{"rope_fraction": 1.0, "attn_scale": 0.102, "init_std_up": 0.0227, "lr": 0.00544, "decay_fraction": 0.721}
Each number is 128 + 24 x the weight over its row's rms, rounded and kept within 0 to 255. Layers, rows and columns count from 0. Numbers have three digits each. The size before them is the row's rms in percent of the matrix's.

# layer 6 attention output (transposed), 640x640, rms 0.155, rows 92-127, columns 448-511
104:128131084165113174120089157115122176160144120112096120184080050120110141162129122128158109114134119119129129108146115135111122110104089118102083148164136100149162127164128139060134144102146150
098:132139156134124169123132088104129140114109101114154122126103121110155131093125119143125138118148120158165132113158120146129125119108103199115101111133166108102126117117146115120124108107120130
097:133154151118096098126118102122103164117110169126104152123103120155130128110132140173140080155145128161118122114148132140098103124153134085101111073128114134141125135088118106108143147115161183
103:143078183133107141118137140091143117176105121133168123127134095151155188087143153123113130146169143109149118166113150149116131120134142170146117138142117122141146151172134116163152129134088155
104:128145112131127131134086162087147134116108149151128111102140113140128145115126117175137170099155142155114117133146144138148103129129101097130121134127152121129107111112084117176151117138137101
100:106152127142165135080159127099105121093128126136147129147101110165163150123131116066132153140109120124153111173150125096089119127096174063111143153128077133156135108153102120087133086144124126
099:117121117161136134129143086173133129126137095138093144099110159077132102149163084180147137161094142117116101101137153081110110115118135116143109138070184085133100151154109090141111145100123102
104:099164121173126174116150083128118145120080146152144145139125156107143141152101126128140174139161094153129143125114129110108099117137096152078131092142134156144164102128162100109132124092135119
108:111129131134108149093122179116125113120120081136105117139163131086116126162164142155176198123127123125139144132137146104119138094114091175134133141185051150109083095121126091135140123119095157
100:134134124094113154111106106152063123126136100120116105084153167157108155114113108109139130129135159130119084097114163136109113121102127121125140100176106163164132097102124130111112147163112068
097:133153123122122131149142145132125124142130108133143162134158047143110115131113112119162132142115161119163120119148144123138136152155077136115123122111126094091120164151113104164090127097095144
102:133104145100118157103106155139126120098102148157135139136160122119159111125103121114119152137126078124114089137121108099108123158169138126104085105140136146101161140151118127141101150161082114
097:132138174161110097143121118140102137122104125114117120116142149145114120142087136120098132112115094118143123104168118121165099156146119126152137142132110119157100126084161172153128134163142105
098:140104102099153121122130104102146126149076130143118155134155150138067117190090145060118136193082170139128111117103109117102120154091145119161104119120132130133126135110117130085159144101150059
101:116152133123108141178120133139131146111140118109141132179085136129137109123154084145112115161137131110130131163120129124136124095116138144132123136143141107124126107061100138184172128114170123
105:152143125125170134141120124113161135108099138124152100137146139102152129132158138105102166132126095119160155154104142145126173137130104115123146084143130137134128142112143147141116125102145100
098:148090154124143124160107147120095088132129148157104118115145099128141112131153150100161181123130128093132145124135138164170131104163127105104133131145128148089121136111170149153072126147114196
103:138087119121112129151120107115127119143112117101131128181147080102112154111152135115109119164104141095113156166106130092176142107122101142112131100107164112117160149137142134146092129120116125
106:139128137160103109122118099101077104098123151140123113143129126091139131117190129154106122123153099144138144128121164096115156143115110145100082124122126177127111156159080151121151164108115135
102:185102141131097158146137115124124170150126126121158146067118148105124127122106111135119156130108158149138120204184122185158095100154120096120162092111149091110127157105101089137124074117092124
103:135171133109153127106108140156131184145103140129137175123145134145128175136143128129107138142135126114142146115148125085135132155120098146108168121146071122136089102100147091130149123118115091
096:121136096128139160135139092102158149142130110135138140141135134137138131108146134085098101128148149100122149128114120136119120145109133088098085150119131126138067142106137104169135116109145166
102:157116080139128118136126136096126145125106170127141116185116104146104108107147138120121166112125130111126139118128121126135132160126123147145130142106112100119108134160159106162158124172164139
102:110101165092109132114148091115111106111137174143104122111118144132139133148117119131130100127175119109122155087108153129113109138138158124132113140133112149115165159118144163114178112192104113
101:139073103125115152122110126171138134119103142122099134136103145120114159118107128154102105148100142156135131151108138131139167144118112114167139153112099084103155127139159163137157114104084176
096:145155111120116142136126101117156139152138097126149147049139116134145159106125124130133110149112138118113123148119110137162131109133121154124139110116144145126137203125123100145106138180145139
103:127152117174098149124127080167123113131109117177120096171118130088106105140126089127165120147120126113117133144121171146141109123165144119138132108070120129124174117131161107103157131085136125
099:150135112161123083086122160140110107117098143132107168124104127110163160158148142181088130140108077118146116077099119110127137127165156089121127151140137132152154089127119125101139104118136117
106:111134133146113132117133147143141134127152136158126110128110143129120142111138126141108118132143114114149096123149127087149119123062106163113172111136153131156154120133131088118133096116179121
101:144132110162155160167147128085129098071140091155105150073145167104118117153165126122073145102166145151110140105088125128117120095104152169133144101101114131135151152144112135125151118151136153
099:165124163160119131111141145145139127122151088115106147109113153101118145160147125138137103140132132176176115116118128142142105109137145135105149133161144164104131107170172162185142161136131087
106:088119121126137121109121117091138116118104140140136149108160134127132156110169161110110130101115128113087137142112167101138122133092122123118105141150116134101104145144105152128142157145143109
098:121112130135147167114107101114139146159120157095100132107125110148131125114100168151124118102110173136146111108106082132149139128126136097127104120104120099154141160123078113111123150124143141
101:136151128135167128103121090123116151143130146123167142140114163118113108134142131126097077138121145151138117134122098177131122118119140144143087137120142153086122182090129146095059147120106097
103:108133103110141192133117153175118134111128147148154135128139141121124116105116131112144126150122155116166159145132152116117073107148167124139089097108080123127130083140145159091132123153133154
100:157164134165076139143107154133157167115150133100089157131124133121131116121144139154163101162132110134100133153119088087152112120113103100125114139134126149094129139087108110114135088172124149
# layer 6 attention value, 640x640, rms 0.17, rows 93-127, columns 448-511
106:128105113096129138153139114124148108122120118138126130102117076109144149140161103107140156131091133091138175161108142145134118153130132117132110156144127152101170115149103116114143100106138111
097:149105130129094114168130105150088147135109081145153135118150089141102097169165142137197171119124131154096125093113123120112125156155109145132107088140140137118147131123152113133145161102127153
106:111087151138127173069180074135139110098102080125124113106128155129144140123104151118104133134119112122102114128149087149123107156137142176093118172130097114106156125090118161126138130117144126
108:075120126113114110146119093125147123163115177158117117182099118142134127135107125162100139121130153163130129185173136132139137110129098131116145115155121133183128149198122115139150127135114106
104:163117117142073159132135139131119152108158159168094106150134104105153146130112128138109150110123158076148100138114101142135112136090140127112131098101135151162123159139107134123103073132131122
100:131156135092152124138149107158125112125168137089109134101126099151128108119147145141142130152116153115100180119137151103099159139129132148112141078102151127171097147138141101126136144114118127
110:121149140110131180151114155091156152193101148125135140148119159142111144142132087124133108113157134164143113115104086117091139131124117148096114116132121122108123111174134152131104083150138087
116:147134112148084164114069110107182128095102144126148113132127149113108172132140104129115164137130095132159171138130110124075130101093084134110120140130086152121070122105106099129132104151124163
106:137157138126131156137165127126108137156139123091129108125192138151196137130100117108116101143120124095104089152131165096143159138108075130096106129126195126118131110159167121097122107132104138
104:098152169127151145160139119162125168137098112129134159153139131124151113147087109170150166139133137124148128141121137062110225117117055113149143091112116097109095168173158095137137127112119131
106:118143107137123155130145115124140094121149138147153107135143154094137150146105096135133134172169124140147138107093196157140119151153114130103126067164169100109127134095056104085093171156123103
101:134111130149149133099163121092118122146115147159127118117157152092135122098083134143126115141131156125171151163073129134089099134133122171103098082097117119158126156108087116134127104138108121
099:109144107125104154121112092086116120135134133141106153187141116158148119134135122088134137135079129133135168130093159158150065162111120161141145101107134116150100141109112139108144146086132114
103:123152130126130155121099117121139097119091143145134105127153141114150126113135150160160152123114119165120107137130108159147150142095093123132152105131101090104110136106143116144143103136153102
109:085099145103143127117152089130153141139162125157155105128125161110126114077136155141097165131115098148159127119146102148092161121147122136148126166130127105119122137139101122121151106146141109
102:113063163143144087139132143147085148138136147156157098090134156120177129116144122145153115141137114118119139088122105104152121140102170131156142101128125175092148144140109140114100088143149137
105:114108141123133145133085130130117126107095103160167136138103133108066150143154140131128117133123121139134167163107103102192171137115137181141121124148102140098138105096156144131127127086144108
112:159155154147144130118127137092101086164149129167120114129150096122132142120106102128107152123117195146145182112136109064129134136170103130164073160103151139143150125127154158113167096102180126
106:144096150129116121184116146121136163122137117128151128141107145136124145112147129114161132161133150142123120142136073136135140143092132093165115095117139140133117155097140127104126109124166107
107:105156133115153159106093123106147110180130142101156106128150100158139144155167131092161127136124131132112110144168133075155095147129162134125106127141165116149099110128172081159147082163124084
098:123138108115152115151112113128147092110127139133155108137115144102134112136125120101123135130113110087139153102146171141099140127094166094110141119079094120154117136128096144156115130121160124
110:166139123131154144116135127105109155100115141172145148118101093093145123133173167111140135138164157123126163153121124138151139111115088143119141161079109140154133099134152095158152105111141146
107:151124141116097125101128141074102148139103139122132125130090079131092136157133077121163078129146120152148162100120163117113119131136176172151139127137142103147164115140123116140162112086106152
107:146113134150132134099123150126144110144139182129117148143123143129171163117123140087132134160111157171129136145145115135136122080166130127125098126097154071136093136111148116114144177143102115
100:152121140111126141133165151136126118089105097126097136134153132105169106111082134140147116111132133140125109138112103136170147109152121105174119129127146127142169142106165133132138092127113135
108:118124155095107136163119078130091143147134080137109166136135130116109070115127105108128057097144163108102131118157112114125131112093120102114165168140120107134170130172139102138117101106104117
099:140149151129099121161087160115116143149145117118123134154130121166140118140180146125138229123073133094135154140151129130080116150101084124086145146139129149161113075134127110118161131130127135
115:144155095138164149111112118117114163133135170133110144143127114160138165150141147129123080143131139108140116147084166134158146083121145126111119102098073162166158168170171093122136108144163090
106:127139150108123144100133075108140100115087114129182107119131108142104140126128111098139150141150151132166125110089067173115100163139151145157143112127091142087160149149130133114130166159172146
103:120119082191082153106147109204133115133135147090145124114147136190161119130122078129145133173140117205140179175076121111146141111107113128120101059127098155167098123063108137114104117089138150
113:115118127145144155061150121085076110103109095135122132088126103164151152141100117093106177078116111150144150155122168128136107118119110166125132144165154148133151124135094125145138151118158149
102:094133146102138126167096127153149110143145104125100130132103113116106063144107126157089095101166105126108113077130159115153112145120137113125105154148149138119156161123086136113093132091102150
107:123152169107103105114144084139082121123142197162121148145137108137130102098104127110156125102121142122132123116112092143125124098126119088144136138124165137086127108066152142133132124112103073
103:115094133180113125097105114115119115121134147142165130104059156061129111180129123116116131103189172098162136126133108142099090150123127116125107138087089145121141107127170136137144141132126114
101:138133134125119139113129119121153158089131130142115150135138122125090141121155116130133115136140068166154158129123162168118110149112149131158133113162117139104098139138092150193096108120131145
# layer 6 attention query, 640x640, rms 0.144, rows 128-142, columns 448-511
076:137137164138137122104122093141147116158107143143157116160125118176137097163109132138116087147153098134120129132103121118143142142126116129126131148073110145117143111146138132133100141110096077
083:153107168118165110093115074113110129137132147170140129124141070095159113135117131075118140131140125137154117154156113122107137159091121116106160115127073130143091152186133150144132116127113107
081:124145081153131149178143124104122132136139128099142139132151174135131149115163132144144154154087114089131098089138137146147137124118119110187138114105157141141140130054100160126119160098154121
087:170144137122096134121165123142130135129134165166053158138149113170128115115107133079107114127073125133175095128127097105134155132140111170117085125131135170176099144085115091114117117120157125
086:144087099151122144124172139138141109120105156154094139152148150165124146139180098112143130130113125135137143099115129098132125095113121132151094144094108134129134174102177140140084165114118113
079:093105141125157156157122161171132119113130099145161097106109149148102138141147124151136149123177098124094187137089150136108090144113142101093177137147135144087145163127102135141129123118076126
080:133122118122149133090142097125152114171141152139125115110144103102113112120141121120134146151139095085127147113109098174126154141093092135119127145123071119097136100132126081147161188137090137
085:141133158097117088117115125151138132145150109116134127078102096114135123121143128191082187138148145125096144136108128113127120132146160136100188102135119119145158117165099118141145144131154118
090:164094098184119167142059092151081123104107114143121128130147153153136125133129102107148126094139076103142130098135139120152131134128107124111179122111146142112138137110107148099118132130128111
102:123098153139129120064125095127123125135109166117147168144153160142127135118172136087126118142154116150141103124148097116135146105140076132205113162152125129118127107076139109153124136117136131
087:128136113109142119126100187153116149117166087141166138143114164114141141109144109136096148090136102119108120133112151152135097114127153126130118126106140133136094180141142190170134080132107098
089:112109091122136094140125094138147145142140138115182114109113082084121108124131156125104156107152115131104140147120107085084144105156096126140168170137135118106092104140136113125143151124167160
100:149124151075143125126160153139099147137147136096181172158123153134142152158104120137090126138107087125112117128140125127116128125090129107124125123084150109158151126127139177136173108151092121
097:134102145137146142166094109172093154086102135150107145131131173158146107098135115109162099126138140138169160101157117117147135115118135134106133124098137110119159108130145101129091089142123121
102:119144133106154104139132130107144093144115137065131194157107163178114132138138152107107140148116160152170106135144135160140148126123118123127109144108124110145123102147125149150134134095141128
# layer 6 attention key, 640x640, rms 0.147, rows 128-141, columns 448-511
085:112130100108100066145110109148119133138132083134141120077153151150127122131152133167083140154115132134063092114117135126120123116112163126108174076137115126165099137132123126119168087099114136
074:117109147105124088116150140125143121112128101130111139175151129180117140135147132190129178134134122092115099109121141095129163138166130165089155099108085131126134150135103170115107075116118137
076:142105106183154146150151152123148138140120097131135113132112098118122158126118123094119107127068154165133148218136127159141124109116111119192145176141125080104140125177136141128118141135125122
077:143098128133106153073135121138130069160099171110140108119119127113135122096171133115132114048122151147154156119161103137163156099140081117148141121139125151109114111116151079144144145153114151
078:148119134141143133076088131099146124136124125171144104150127169128094133077131109128154096116092106136117131180147159103154110129096125136113098123178108120148104116121140071135108151130151104
081:129119129089130136129139128123096126106141144088130088131117106109092151175110116120103137172182141143093162133106121155146123098130156110104118146071119131125160126142125156122129135108090114
082:101124113137160135131145118132180141111120111148139145165132128124113135186124123160122119150142106131065152162117127126120148117150164114107115120136121135176145102101091096128099136164146174
078:117159116134143113147113120123150128127154117108135150160141097117140188157108130102147118184128143102131135104099161112113090133083114101104131130118096134169158126140076159066141100155125150
086:170131130131131116108142122128130120154130145093116132129167099109178153116098107136168105131119146110114144153145124122196140128110146129116164115119097148166118146148126165116118121131119113
089:112149139160127170150110148136164122158113137117104121101107161095139100127147119128095138082106082109149165121117155127115109113133119102127126114138128093141111119093164068149106163116148133
081:138179132150120113098156141093110080154145151134151119100137099120150187168139136138125113149122128111095124154155141145135102177111166126110134163154100118137141143164131175111171158113117121
087:103147162132127169167148136126158109126143145100117130131095154144097119137122120116149132141112136125105134135107158145154102128136175139134127114134115090152119062071086080171131174095154098
094:154115119118123131109104160087118109142167136119119158172139078118126119107126141137110092145146121127078125146095127156134141137151120114114173164102096098142189148179093172067147145141130107
086:111135144176079104117131089149143136123130169124108090100156121139115161073153144091142153095126117096162122132145098122120149128147119162152125115160121152131188154153154143105113116148153158